Weights of a small GPT-style language model, trained from scratch on English Wikipedia.
Size: width 192, vocabulary 5436, 5.16M parameters.
Architecture: LayerNorm before each block, biases, tied embeddings.
Training: 189M tokens, 5765 steps.
Each number is 500 + 50 x the weight over its row's rms, rounded and kept within 0 to 999. Layers, rows and columns count from 0. Numbers have three digits each. The size before them is the row's rms in percent of the matrix's.

# layer 4 MLP down (transposed), 768x192, rms 0.205, rows 663-699, columns 0-191
090:519495484412434581462463524517436446508446457554491526496473529489604443586438520485542528465492328445501553570409435438502489550462542458544553460443543532517530573469408494527466584532554572474523494543508408528550484476504481507502472498510473450493493490504464402581577424536491494469433615458535422448482546538490498367502492463455481473555492527456488462426482558505475538447523506491515545464477510448553463641547551499460485541448483504494549578520471586532523591563502528487509515484484651628512479504551550474486418494527534607527492521407476499423453473566537455461
101:399466443380483507490424504566490437426532513411571536440508464501409518432600501525623563481488596459489481520454535541447505644501553480542453499460370511493527452471516440499524302509453567478539451505503560478497549470574483417504527505579552433603556418476502474434433467513490509510512452496513502550507546467543520554562478456532543524520479546556515525457430492462521506600557479513452514435465499474549416528497542488439558552478491511477476479459581474587437519486487475534552531485548432540475612554506427510465534471471494496512499570603476480572488440479543499531
089:395483575580477513509576495459464502424419455565528465576529511478583481430459540503583424491418600510442479524454500535501512556502503513502491549576494456462493551548404555529460509481447556533480499463542445478484539515425525455448578483495496475489545468516480536545395471488544411507543542512547611512467589561470513552518542495480540410439565534430479533617462441525560454465509504513514503445544488544502530495573412508515570491435431474403452546383473425518490449396520519551542458478467473617401538530587505452561486476510573546531530438557490463456506610512510416420
106:474389427477428540503483572542552426469535523477499428541470409474526539427445459576425474479495464476526557477527510459431484490505534546463488426500498397490450534505473557551541587482495424570484451459543450588542469452455529466466531524507499508470470477522516523399440489519538554438509547522528531527488462503548548542529519534467553509460554486427390510543561527408596480427537535505509449593453489573628504617435602448551542422428497514489498514471500535471389529497474464497467545496473568563582491446507536541477538570444414400485512601476568598545619540501478442509
086:431574451514494461456508485485482493527529548465511510512572407554476523410424550467521541521498584412591520533494526566483508510466504599494430499468644469451566467506560479503477566527530555518490495535436606481448474529489639519497492519562473483531611556479551527436524459523433511592443489482492501487428424462429501482508490435425436479490499499578547522553514502551551485636474533411428455530458522443593494528588481454448486604416476419468457432559420497528464457433445441535485521467485455486564527501467577513434513561465386562504516585466467425535538535466530526541
092:528503559544533495552552513413413407535534471461479542535539501491570449442444443607619512461539529522460470509603524524510489516555465440477532472439507464531553533500537458521464594534498492538485475526559559530440505463519512533402461451460542459535580601529474558486563468429529496489509456514401472484467438420436511473527538502534540585516502539497526498508584495394477497466544467474423441427572513562362485550458476526501561448463530469567522485484500527582483461604505569554505459479460488514562542509574558513463549408521493506623437469480476429388484499460468340591
114:527508536557388441528485393454445520501493506461565458475556451530528449469515557555476542449383497505416504529496497594529393454565426441475502439487526549426497503525489460563476557609515470432508607463540551503502403363518562596508478540599505401494507496533526414489521537479508490506518530531487522451477453514554506547488503545528473565529530441577621432503496549484458530482470475509584457457490544484468487462465508435466417590473527539506530518612479539467432517468448512428511438550369428604507499525443552506497478509527528553472541565457514425513548575496578544418
092:519588446531502518419501480525488524533479610588517512436558399477493516525543466465476509470645450471497462469483461469429503577445564510475482585559497535431521537420508513469545545588418604466514513576528516501516501509491439485574419504419563502427437446499514528428417558521486453480565510559522484506503443379479592505539539451501455542550524528550523477445476498412521551502473445482531500538452520473446417556568509482453489516469528582426514447447519547571573484562514510500493478508461508463547458412561566552364495450469538588553475499477394584483522338513491510504
083:518552485541411445519476563577546477517546551463462532410609464463506443432412461509585530514559511543550448505457543594505436472466446440473443504539540453507536540468486485482472535503510552518513533608470500473436570433522587394491550456533443598493515465414511476565493473492544448521437512401542521548500540455593493573535575554486475507482526468480537465481505462446626438541453528507536440497445514500500535565553534415512593448480465541544554427493498468375436535528448498505552484422555534533468482473533480552460483410409357503423549557532519574520462475487431599539
094:550420446443533585518570492564506427429456478523500436506372544595524461501552599467491475534345579508495514529471500464490553525547562454437512456453457430542514457475539510492526466586433488483487525518508482531387609524489530506437506523511504428510477408427545485327544502495512524512501475420452527577518473439504495573467463548538489611464496528414512454508599498532538520499422561535502578516421532581450494555615489549493446463487623477433449426469550518553526415524566453568537502460466475515569527459506540467468499545499569476477522525474551496514461513532465470444
114:387453494579538444581460410553488496447519488561456528505468535520460483465571459535517553476520527500589490528471498543545566522522568459549436482577449593506472496531474505437474437480470609485446491580466534473555529461393488494510456517504573487569453524548422499528535510483474504638511392555402503523493617454520410537515491432554502473468483447590511507507492515416540479431480541490524561541477538519477411484446439430491544610549444479595538532545565450563505534527405472508509497346502480404485508446519487592533486549499472418541419532520410554494570473493480476518
131:489449494515508536393536543503576518534560500580522552573489555458540592563577481463597599536501487513451562516393512449602557410517480551506488479470509569413518552496543427505448533477448434385502579472522467446447457495529463536485495499495536488499477532492508518534516458606546429525432526505558534563538565423459514548481592492429414497479485671448404532457503492552508459431521529468501456535493468526563455550498450467509469513493374531487489444466506444446513502524554513580476451487468525591480560460444483477496402545530572467448465525389424510527572493490387485469
096:554571527553469492465582498492513391553439427503462492552524460481675529564478456469482552459548466531512483450479587507437513433486451476406426444533495562486527475495549477419414381587505499510530510568478425530500512555367507496476479518502447461556544438418453461503553508532515459441445501579504510571543509515492604481577465468536483469583510511524480494514547516521468551497428522560483536476555548591571621521574542442455494474492450530548387500495423535493524522470470458413452461475458493525443422476488510543559460538512503592532649438425550504443479438503513501534
090:471493461493517575516489587508458508529593607440488542545499465495470514544436463531511567556532477521523417463414487493590612587417481517534508522466568518503498566527465490567510540497570461477471435447530553511518551390548500492476509472519587448423540503480443451491399444488516448510442518443485465522435490506494662542460485466568499418514495523413543438508478456588563431408500488496509540504459434399569405511538490457466555607439512553475486428489596528397509423503559499516485550531505571400494416434520464509499439532517527470510533552555512441521617520556486460547
132:480404533478490490529478410483591476421510438508562573523486552557476564531512524488477597456506457488453535481418465508514539436575564525508505484499470524466472481501564405509553522508432541464497459395506540462456436474471493518568512558468548466399392531432552494431486463606554492501492639488553518501529576522480435464471580456567486480486534633500493560565442572417517408500540477467523582541475498561528481472468551502524477416550518628490506387577431463503522414485542521455506556507436433543553518413501560463466439516569550535493534551445454504502551491502379462533
087:497512382646392555500522509535510509421524439445512490581518561540552531402475460524508448505515583458598500501537483561434489576411538498535507502407543617533515542588452492556498610464508516519551502569480502535489424431546527474481507508516489520546584504494483378487439518453479547465498513493479557470487449471451485539440519661358482386444446573535486482526435569529460563469488475433465481459531527556512460455465468541539437509486528493487459530513546521485604464595461454506425492597388514500534513510468571498504467509534536495493456480509505453460512479524506402437
120:487485385491474630533364473525447447538471513470476419494500511398404454550559537444555516481502416490578504511373593490429418515466560535466520569497522525471545540610521399524521511502554400479474513552528547469466413509442499565473591478514551569449454516485524481554527532512511440561473545480409586577479569390542452540498391514420546469513483485545498499528482569461600506518519494605531565491484484429454479504515531480479493507464493458420524488548519488496565585576475491474437478509496561446434518514465540405485538513533481514488465629434492531512534523518483544551
097:435467526522487525531424544551504504476486478477454491623525509488468434524435513481382452551476544586517546506496456545456478587536510527519412407502447505537387447432521649521507481487484481467456455584491556436484522495484470483408506464547494470438475531507553497463453476591487444401545431569492536481537482512508487566524547378488515528492587574474459442515551545489462491470522493414594518485533507555530590572444578451616420428577434503531440506572418544544524542521484527524476538511494609428529462453486466506569548443562534459461427561511487422579562507501480460420
102:479490560549530528547518506431505604408563484455566398484519589531607562459507499563534471456474503476516582538461511511518436470563480489559549519499507547512476445483612564522523409481458384431448516512467538500462491533489563450477434507451553523487522454557471475507529396538490461466574569519462500452460708457517444503493512442486545446509529476445429465545577486516503682497475426458477471480500494527448400466511564531477523508504461513451526556548489455509462480511614505576546474402494497479525469516463452526515474475432509397573489431534516426531603536493533541444
096:529416514471559436470495534508510442518566538536512436547502534400589486518434572447603563504497609490473461479463521551496532564510527512509480444451566473419543498518502468474436544506548482571533486499539556472575490550514484418567538502550516521465426582466488589518454488485486504453478511446470470530534369547476534435541542563443419465476439493532518478527506554323428449429412569463508438536449547474447412447524504441491563490558471615500503537441444519518590469600452583467428525462434541442515483541497583461460569504459469516569561534479517471514501557421590430482
098:630476509453458522552549514498482468456512443486490487442510528448416480467535489438431483581523629539506529529403469510528573500482513506542490496403433549524487494439534490449481469487524496490458560473518547531330598512464457560447554523490461481489507601494532470481479523416471475460547634468470521465504499431477484459458574483472484480540551460510564507417547489521526435391552412463529456550437453585520476617496467512400503537492605389511522491558513531474431533517462557497560539469504504572500408555603545505478493562446493487530532528492416548578592590490476440558
099:512529505454514403504527530497492485463472474324481510488479493539477407474516417478522549480485459540509542490488422530522382422420506540507473476480520445451495432415532478510444547528386523502530497571494478421461509566420598380540535490382438506442628574505532457488489465541504589567493470435489575584498481560522523452504496489599433420553534526449488468525432550469474604485514538509543498481540583483546551529418537440454546501470570485615516458541606509500539481569454433548430502555457442601501511460472480559540505515556540440543516535508548546511513519459540481525
105:489552617471546450516505486580399543575409468477472562595472394513381494438481463414471452551496440544439520487487579511556473531533405473526507546540448500521529478461458523476459570590512512586559648519450566455544671553482591525501476553473516457492493465481376526505459528476536496490485483465467514523542494505511451554481519458527440487522586506487498498421571453498568510470575488515481521502490535528497543457532529544494474454495509423464572478581429495544447558518449477438478473499494439434506514544447424526498459449436612489531329468491505496555550560538450512496
096:460481452594470495487538556493571485529492475636522497523415514555530444516573457489486599452444595356567550608465490639481543543471637529446566474495474482502529502442541500487500534478441437440515553430461467575419518491469598627551453439507575487518542508553502487455506601468541488471576445506537466517434535530439556494464517492486453516420521610444464531513468414524500487432425471496466490516446440464528574512405467447489443472440471445564488510530504484481459443532488489473481595461487568557521467552490529462516563453530402502459471449527525456567482549550482546472
101:503588461390558441463470520515588499498472462539617571454419470542479442495470529448569504492608500555457488494512476417571510525521460471415491480499549528568515419470505517505406542482431534535403554435502469558500516456474516597496548484477514501543484447524464520398450499421506486535515448453507455589535524450427486478512568492505498509508554544558467434554511445512566529556542492397449590465491490550558394452438415467553483467565523529526494597480478494576519563501496505458440571492461553547524565495549508454453486391538419457539521477586568394428530618469465593447
094:509490510510551391531517501459462484464522544513564508468538516586565548474518479416506489507531490537463421524506471487600512432455463424518504454527474467447412558544369504484475396467499490446483577436566513492563537503522483549587469454526548480545415517523491511548553585384573480482530537391548488428480633447488641451511498551499541435469551523443491453512542501517552468375509467556519530538487517625519478501424496505513537617482513469552417492502426480576434527488553579450474475476476459558527552480546532470524382463561530471489416525491454425490448453537599497516
100:438491519432516448498465530560488375466450572522555486511530523493554439495424465476477575580523497470478507514563465444523499589445515472466428546443557445475481621525484505560563524518514413668471516492522555488544534466486535537556498424512494528492536411423479371467515448395600495533524417549504450472507495508483557519492493489597573504416464498440564451567561423603560478559441453458481510524453497415533510494503427508365594527539566392552539460526545503586479420488511523469479548466490483563540501486574472472567484465472540477532523528543476449555497447458436498526
127:478488549475583519475467464452524471447633535453583579501474574551455448524466472521607437503505529461485450470432498607451508470583421545463513528499451535509591551495587509524515422497514444486537528501453503467455446489509481480541516511426497406525519483480537543589509525548535491533543612388489509493563435518456408498501558470532548421504451469471547556486521565500514498529538506473483447425479425397481390550471368479509453498472516579439597512569421523407513431520538504556507516430460482505431518503424567570460545523537421578496478555492539555505588425486442611488
096:551502513513458458442415441509609466557590507497487468440537482507458527508470521477488592446443542509561352526468458452463504625558523448555533472462571402528558532587571478555421510499508452508428495464520634429506517507578624447483496486476521556431538562510521515489427529387491515429578465532510465499569379511562440480464485523516466488564527504469456442452490505525399492477511433520508484572527382506509503541477475476536480427434510452445523456478566528557577453442535556501454457583514478468457534506513601480540553499456533422529573540487554514456528605514459545514
096:562586510556524534648509481567527541507584494453541500517458500446556420446362467511549543456531465582490433537474535502489545553525530570488463535524487481461482378439508429564435533577524536475451563506493464521410497554512488498577507505505477471477461465489536473533454446482434552547520517504520510463511403537526624525488541460516447510495394574436539443578497411616406531553444518542425451517477523522355442466442533486480477394477482504533493480412513465491513551482524524451521442479472457504577516533498512454524545516522521484515495498439503512495654591573379527473
107:478559535450462466546511495497458538453605465391469458466417576566543527505562484422476568470491623536578489493507605523566532513553507511449483505447513499457616405562577565450401512546512550462437498514471463487491499433492554487555470452471533480462456532416599437484433540527523436549490569511504551489521491417452530473472556527531503409561574505561474515569438469494524458453477469465526497531405454452521490479492428496581496564658406569502455554463454389451544459485480503457539478533510524516484506461432617559531430569533578447504457523535517446503470433543456457474
086:437388532517504530428555507510572460420477499520508457612443523491529422423499499524517474494486540477561458485473534506450551503477431488488530554576537482484338510341488475532455626439521506462560491526502419460481545523577461510546460523524449431498458461592472534427482537500473513430484477565493565488551410487468522498460472538525515498486519408494535491432592495586540539527541438472454521526477472562558597565475522487499595497519450526486465479476489443532503392525490443453449624491525503500520434606492602552451446581593579452508546516473536459594518456585496519541
090:503408528557394521503448563493530459554503468496499318485517516535549529525549508462518471477502505527440446430488470591404530494501554488436495560531391513538487476505491435427476545466435451510583540555455446490504477547483461492498468508618543567360475523524417563510530524428399499505533450472557523489493553606501513543524663547588577504651470406458506482530448500472438453521516461509444541510533522569581462553486462480471473528512481482486486545444498458435427524595562498466478495588490515487520533517524485546455466537546426494473497508495579535569538511423440461440
097:429479449583657529496513522466449526547471383528459462588516375488568570546459527609566567521539507558440512455505519508560465487456433432482526425527480509522493589493449450502543444618483520505445482478491497494404546482519494496518532530467393472528498528601396485511551495483512479391576522430456410434417457563497504485483470560486526531444527515552492461534470471518522481486553511534527428449539503481503496499442577539484477564496445454535525535454622467565509472532481440473449561432425503550558449500467485512492476589540573467500466537586529493492506608488512410632
108:453479453533543616457462566507458490533460478483451523577492492446463553512552471490467531531445480655505401429540445509457522482446426561558503540498475603491491539502478549442532520548477464501486512582506540502561530558467463440469573578570470502485499539543511524534499595505505458505422581499468468505462439578474467504585514397523433457549421507521531554507467601371478514527457545548488480385518438540538450586503517506557403442419472480593453450484459532480528527482462437471536441505545434516507492514480444493606427437470515483561473526629405471487531486440530426613
112:502562461521439463492469509471478488518403477491604619472554570504487497553468525439552472499466464492473564520517504625545492506454468522483503537505447513500491444565495518493527501510475541581507637582475496519601464513594473467512498463561482547430491451487463528444477435537413491498447516510515429457539484542527626626592542488525587566504534498491548480511628458585518491512452605501470568581427426488405377495524481546539467430498524419475460438485569424480468474492413569535540409494524419519393491483530448506480462474452540559436491514500554490437453432455467461499
109:502505493520476527482435493359476590438488591553553469463557567582449437536597487383487480460499526492536523463455555489491463510534435470413417451564511424507580501456510555439470506494497563454430428489501511472521516428491500516522489407443491412484529610505486652502474418453461551505585535527533489493487453543527559560529580454434556464484594523538522589536523475543592481495521451551442519497497393526512513459408529446546492473476444560448499557453513454439564531540487534643476501485457493459449558548459549561512520531536442580535481522448474459513549421479439592506
# layer 4 MLP up, 768x192, rms 0.198, rows 664-699, columns 0-191
107:620547631494489548539503503527490582481514484463501393524480581443550587496421452476429455561526555464468540500451523512454446577483539462579495621596503404458548492404484415456522487527497489383460571566454471454552505484490545480556465454494545448520509484526457531486527475508522480488516487429579410483494590591493543454532425465564521457472536531526431437542474564480419434481404512465457562559514479488597502482514552497497497607422459512442524512476394467509535542543504515595530579403453517520524481555487484487439540568583439511494433488529502493460512447491557590442
091:555446453500507392513511499542542540528559561392521389549448467458554444623572539381548535385583518574503440519485542453441467479433477478418542492495522597457545532575689475529478542568518475512475513440493510512528518509459483470509536486514560421450546487499437455490518517559500505495478482457525478502421478455515459500467515563534478528581488511568478539541417486414478524506468564490549456535471471516483443465533465581457416515472507511417442541525531486465477448541438577526544378557550562496517489465440464454501562488437451478483444517500425463540386538513625514583
101:440535555491450508548489604461467468531515561408472468484508537448457468486552517529527472479456509557487497530458471421463585539566454527502421527520582504475416566548477529501547592493514467596403522476478538523465585546421459505392515561456440463471566590536492528535511481525507528441526494466487537544515551529487551413445361474441515455510497513494437474416611607466420496514590458483444448597520421556554469500514503531557540490443482539494487596489484532529465498520444495350546474427432487542496528455574638453467535581534451500493500526425448494492396541515552487551
096:544500505550528529527548456458533461510530424558414425553525600457496615542535541512543555627495500570519513473453533505432530535454466443572472486558452530438431528532522499419477525355509499521500520513488490527469495438532504559460484588609448640458407538503468569519544525423551557508459463528541513561599495556483522483491455506503490569524432447565536549460527478421643519481507531480478448563551481498491397524462427560559539462462554568510559451449447445472506396507466534453493498534582445495510449526426466475525517449483570523496409510549519535598398499519543511447
097:508565422533496534473549408537489528495551496471471482542457539521534426557451492472453513422439471479488477457473503542598532488511455501576475469559522541483598437513495539510452424500429489429583483449520501574491545462577468492662510495400454560375476361529500508509508508489540506538556488547472503551509558492411495584586505493544469634536510392462482396485554573476546466561532531477515473550477584455556470511603604501449505497452456498537553547496529426563509542502423408546525573526507498485460556537418457582522508467490472453473558576474424506541438452524499503428
115:502484502542444506460500490459493565537558534540594526457477559514488469432543476454526466570423567512600409509510418602524540529558473467457543574481531535600528479532531503505485429473474476516572461470565548499505410495466542475433486516560480489481554500392546473515602558395415457542543452518507481390444577525513541457484450458574545524418508484543608572534487544500489489563462457552485411525575428517612421544501476452504445532375496502405536564494460498466541411525566531449486389506522482530451640522497514448542400542490494504490539543457513490529461536511468472421
089:525543502467570468496534467596501439517463519415465503474571541511553547585490508521502541504389465447510524544451543492484524595451513502443511553466568394466508428452587436550494402409488520498551484447410461455525555522539540618499531519580500465457495562602459462436498500449528552474469462542482504532520516526488573521377465469513481550496572517557531465516560444534542529420561464484569496436526418538551510494527432464482429558522540494473560444429477444533441441425537446485466443480545448572586440572624468523454475466533530489435595499414528443494542479453588623497
089:527494473467479509409559438535493499475525555503515593491543543473541511479443538473506499526459503458520555476520528552504400542465483454407505500561524552503437347546510469529497487633513580416427529437473546503410524553501483451377466494568397475526520465515459529494518544498462512476524491486566472466431541494516586565623509436535452420550507498614460399492516514518427474544516492478495496499465434521525516519486616529602509509563539468496516539452514516457417470467584434662473437492495510557556508487579526577449521602488481483496586452527461437558446492419515473415
099:467588507554538554545496587535529525506510534469486555508523577571572555435507521472478533530525535529502573479417513518485518514497437497475320540460569490496603472489515549408532526459443450563499513510536485445518512538555521526542498460429499500427508503619461515444554510447555555542511450454445513482518420549443445584475480565507547488621384520418425536474444436518451511494402516493492458518524607448552479383453561393515504428570470507480502472496517530484491566498521441490486570432463491557438444529510437484468603499442572590442433466500428600456557500442482502529
116:415537504497562535574473519436414357577488603526515491524474531481459457523401555496471487509484490456428447497506440452465545524531525415546485423550458462551547510499540517519590529600560420476497495431507479482468506498404560557522541463421571512562521528565595524383516503448569523540492528567487384581506557513573453474502411428447448530600632495563566520497523541410583579492440573465492490443440506525555448511454570496451527529464476562557546500536437485486463496486438505480489535456465548416517516478498483543412485598462454414528496555522495497466489464513519493446
120:497518513535439486452460469559559569476508425500543476531532530484422517483500580465554438532540481425484554490541483521513457510408562481491552518469485428449471472581516416497490488400570507477529495507450571531484562560463499499581522530477486538482445457427499425470558502493480584629473549426444479599414535526481518425467524554458611482523434490433509543502468515494485541547495645495470473616540623508575398355526473508570516502512555514500505480509539519495509565551502373483434433484461479579513563442553463481474552632536557502561505474515485414479489569479433548476
096:565484574521462441515474548463459460533428523507552447410461524577537537519546518525526493488355584530532508586433449535475499430477514477482509534502480541451476442572434525450465409443581430585606506449429516485584463490415446595622582398502592598524441502460527558487571509523555572545469466504502460482542519483501547471469540616502473477516488528535473443523539493525513511535552500577492504520518576493545429615491453521516485504495556466514523505501381507409465529586499500557584417465546451552548481489440425507477460501607442536532522445501409510503509455491540425515
094:486555522455515507488503527496558510380506435535394569557477503454508618543562587502457501487476491523451515438540480514494466541465447513477517486568484515537465442577556498526474458616507516556470511534481419551493550627413478544550516519525490545470616502482498515496574488513507570487532564605481572427475562496428469481530492553485549490540470512453411479545426471483520505468532519597490465530618527529544455439529438562549436562516458472542452534384547543498492493595469474401511486530452449484375475391437503374413522448496467554559410520437492511523449513484435508420
113:488475494550445425451392424493421478439400565503559497538476513536452518542487484406531539532430482388492556519406502558468458462498486542633518578503527509424462512528550450476466418466542539528509501502478418489490522515483483511598533482438466556505562423525478483562513551513545434545492528447533545597519557529511504439547538602430603437508427454351510547537503489518500597428528505532543431562523607524446445507499451514512559465575532518495453519522501531436537541535467414564462461542490487457512523503498498515459572534498520459583477423550468541361480512518498641489
087:462453479436390462440485502476469416439510523544560526523456484598440414523514475431476505476576558516467483545490586462583491428508552440517433479517500514518524507367542518487476482545494569447469476443496558491531500488559549504592483425579545554580468463577487498517602418483544605523521443458456530551554535414503527385512518491533581471530484484581518530518540438464519418503476516540355465466436518509533518485551575488521564481425511519418515462514504527568478473518593564604437536441467406478491536456420417503535606530483477519443498462445525483531456422460454408535
114:496557483435506482545448481477494433494544505479420551394579513575502461479535361482507530510547577558475370519493608478422529419583499479566564503488477468473478559508513488530453528519518533409458553538493567503485515522557487504578479391519572520535528512532541488552516629563520529440488486475444529523596546527524275406464481511472459601537560497586514536501482426472467490541494546539499534509526466456453529530515453504551552491456488506542481475506471552545470542516442494477520473507562471487494476579550451556505572512522400524402476460369483544508489438543577442453
096:455508575485516464493536538493587470564524512475476529545480446568470519463515408506574470529528545475487405511439466610410544484501508501523405503450500450556503541575477520490466336417481468467444514434474486491556530460458555482462547446508471496421529466583501480540543545470422495540501575498430608626479521493486444477544469585530574535471622536544581558428483511501464515570507544562447391495595524443524531526494552439437544538481507545545502437533572547582468507492471502442435549482593445538481556512585473564476394532465528441524514539540456462387470459480548442470
103:546504477428538580467405584455607435463571517571555531525499544546421494483511517475529598425565572582466491559487511498536486491475497539596502462523516576523526453590512460571451519490414489495436436508530559466511557573558442572464495499418569539463428452502449543416508505514508462598504571539485476448501606467520513401468462542472566539520460428481531519521525514518478498596489378436351431438512467505462414483567470511498512442510498553391527472556552494428540512598486404489473489546436505516544438427487395506475493546496511463519522502508459400484511512557500526452
094:551460490433531589486541483455493456437548543542455533551491558482483585495443526500514535446422593488549478438477399460534429493504590514547545476428498522455578551557494451391514546491479522507475499493552554536514517456467494557483548487588413518393451561488448492534414450467456555503548496492497568551505498422566579480580522462494493451495499444512476502377530444544415468438435465447517517508585549545503607555416623485549529501561533517462490533386443601492499432489443479460587511508536424464451495414471594508468470614496506515461518412430477435505452452569476489505
101:606420422482423577532461432526408536476444502498502538504562429507510482490421564567453443594530512540454478465387575519589525598471582573430525526444467457497507472522512507550513537363562501414454499505441474512502465440437479492491564422498602591494446469480527414492572475426535555493572533457506518469409552510448531469484556502496518474554530470525525520411546594530484506529432580468552515480514500493469524517445543552527591505526511511503565541508522464481450410517523532518537525521633525479560475604510486514440437520537498500536484434370573485455555480540567472578
103:522503446574436510497490497607516531516534552571451433478500572598457479517633522524509512520536566519517466479431462517495496481438536565521548558531517469443615533552490491425463553480580467502483552525554546576584448504552471550525516502472560556425463496405487505456556455422425546440502623466556532459525565483529563464393493534591558474455509543638504509534433491486486410530503498450450533501447485614487500492546483572508424444452511610445567529526473490512500513497598562498463419500505404498469500488422536466434531553419515475533465417482448553567431495477461438432
099:522532522441392434482486521507440578413518508534405505540531466528479471484463438522512544493426637475396593538507468515376538455519547438500472460450576429546497590511509398478494518540510460561543475482566468480470454475484503472422568544417519487495500516541554605419475615611427497475454524559565525550514557449530447539548464530535436498447470585469527541476574473515512545596507497495428558418530444530478575509487552476488426539595541536501505463545460490527497449519512494453538508503492502476431525516562455546398393558443437478479533540514382496514580584475482554478
090:454503530509496547495476512460447530430557472462530491514625511448519495526546611461555543578539477582479425506453550484403458452544404464564566470437472554506469578538513424533462485553559526503589460547589507466476391542490541491453526512443612585475426482469447483512555432521413517529433496536470487525496555524430419491554569488442488447474372472457487463479462517498515557554493544514503449469574546486513427473603508527506528524555561549502467483512472489568552451523465389429582387487553524504469639536513532546495490514485540585526576442504489585462455409435493525450
102:551395453449529467441452520504506386477489523474446565532511593490360485536569521476584579428603500494494516472478526455422530484542483589423502511518619438508488513468472465484434424521461473641418492446459461471567451511501471485519455469480468600542544500527416495606482539461495457484536496523591538487506486457462498423633472365571523452536578466535514444514479487533465494542483537556500488494493515449572453425549597454450488515431529518434542477527522484410543534443513492593493579559563481533562581548526446526442462530543472511525563444568523528453480469508478470491
091:415503429561520531425480492575500508558490428518612414508465455496507505574426531482566513524505438558528487468438550457415470525510409495581454481518526531521531531457530437468587464521480504571536489365496475458520538492495456487446473450501484538518409455489473466495536451454495503525562511569492558584465544485516652493553496503520491454560397533544604531443398517511455557566551531443428493485558567456510511603461566551512420410518377525442540489498521522456516539553490563484493429558489616448452593478515512570432551518449523473412500474565545507532446512541442492414
100:450519487500555585561462478512517493519468528611495517445497478451490444413505504578503506450565519538552435440435477550413615477466495411497556570476419511569577433499472526486510438501445527481471482524487559485594438516549485435480489554539453509571518421596534538604507529574491502409474417485480520570454543540554420471494566623587493500496577495528482494508531513467468514412559511554501438432476486564439511483523554477555552510466556462435537450455449594425556498475458522466511458420486525464528586487367488553535554558518416578474435444495569490432496433573523451570
114:480533516555475533532463592454572535463482605492477531485467543465439361550425466494610452428503535463478509558490493521452484589451476536515502589485525540482529487531584488498520524513555523506598537507533499619462456483532515509567504594560486603410525421463463562442479523482435562439459468511575469505475482509461482516432415544389483410576477500517570518452549460517490477537558500498482504483614440484452557507472498481482393559433502518403567549540477510572595484473470561463528506471503515426488589423526397497484445503531597435461549552532480529424424452552569549545
094:450533452508598580451459516464530549500523553535550509428486569476537619409525458536509495527514505536579444450441453401515502583450512467386457579432550473525529464517485567542609548474500454526445542386440449498454451527495524490515445479507561462526482460579472508499541541458492516491477500386420511522581508463502531526450562587524562440457597540488469501404508441489409493419484487504509489525661500473459472502448490442532495442539503486513477494578480501520557450507463593480482484480531528462408460487453516488456450556538530565571527569453505475337456459522427606473
102:481449474512490479539620497494488434534474414422474526465595502504474453476466509454545467550591480528427449536470436474458526524540519464515555459509449488530502497537471509454462493558544487501383587456474497478530523494495617520467523496448460533496500488562508477367497501522474675537529500498562410439413571511523661494532365462536462542492436445543511596452489467463509501527556495420440520444501457465480371495516554471491509451448529478530553487503491534430498454453512554632546520412463379524452529425430498480507519534468550620521523510591474507521455535496495534518
113:462406503522474563484495476455534451462409552494554475508485494460576441505440467444480509466446419505464577556447437629491454498494488476657671435535499525539479441463503439428552411413465548506512518415469485519534484560439499527562491486489411338425493540452554540505567514538406517584508537527543500514475605496484517508582582498491498462536555526502629588515505543421488511476472482503472452518546454467487440557499455526498517531567518517533538438536520584482519450530494505547490572495450422520560510545457500524482524472548459587557591506586484434479488520450491545470
085:504493409410476478522488484535527494497534491560505556462534540400410533571442522448501483499526513457486495475523604469551502515462545458481449488424527476539580551531562524399479455534470507582449564461505518543531461521438602485476506561421465516445628501487540494502542541570574453452415505491497400471608583478580528436514476501573463433546546553490446508463413547400456514535599543566527511417458549502491518488492457532362494481444469501492442402546543511417514557433451412533477466476471514505434529566489454436429642476502524524595439531467532519438523476446511541511
090:412484496463529500441516502442404531475462455507410544438457448518604537479538538437444466506517486454492565474475444507449517439513433517553457526578412530513560542479495496524575496431560449476514484481522453542546547581575530518438503489472443507462529579492515456525610465577447483363445502573480548488536526449445503410497502481392505471597465359604492501469473491496408556499443486451570508442474510467527433531554498486514474479618430502494520560533501453502456545547478559597485611544541417457560457492535475635446502451555562547550503462494570491450489478544583536537
099:490506494541422514475563508551623481469528538492509434387515546551471509441461557467449493501509474503528502549502510557414522503538408576430569484520412492552539361479449407509532523453470517501521530443539556426443466506547523504540494520550532468502532451469548481449525556523497581569487492498534435573453441464472456474433524492620553468481581512547491416404627641510476440550481560495523472576517454548500509462550594487459492569527402575491519473520459512504474461511469524466448639446539491559419545516484483497467450474531358490546527474534440445547429469561501581511
102:405491496395422488458532458473462389499535507563538504482541492453475539453477482394512500531493545537465455533483598494478486579536524420512482512415476513516485643460450545500510501393492473513493522501459474471414543510538510448480488485544479523403511387525532504427517497440552487431505491469515458508583518531588556561432603534538498537456567469452609466474500501545405486504628515468492435445532479555589529484492541568467577557511499498496574521504396608495474525543480475563506532376436381555443551416479531473426443518558516497585587463468506498503551514516555546485
099:433554526464490436505532428509516480509527511520435388473407640427550516531455406503522484514500574488452594536504489435482480547505483375553554554448474510432486451500524507558518473457508502500477486461458512507376503528553476466518452450440549420465479565572419511474572494494508583422413547472521539524502573507488611604522445516550466598475507438483440420590513473439495492491455485512404484550527533554469641467501400572404597453497507558548459532522461523463512498482483451604536520498482603516552500473513495392558519511534541573549464452479517555501486501465436497504
103:533444519438498487464467463488416492523534484500424509532446539521513514566532489406433450489449466484590533456411498524576527636543534571536537535551478459460475517467470538541586536385539462547570429528505486554445479444442478560546481458499573527526480423598514467519551568482567495387445468457512500538378487414489510509445452519562450497589577503447483483462623426496482483524523427532473509504502548480516521627441528474456499458450461553521552544580451538560541486550473462507528520446461475470495491522401438458603480480580458409555581471430525569512529418556588543507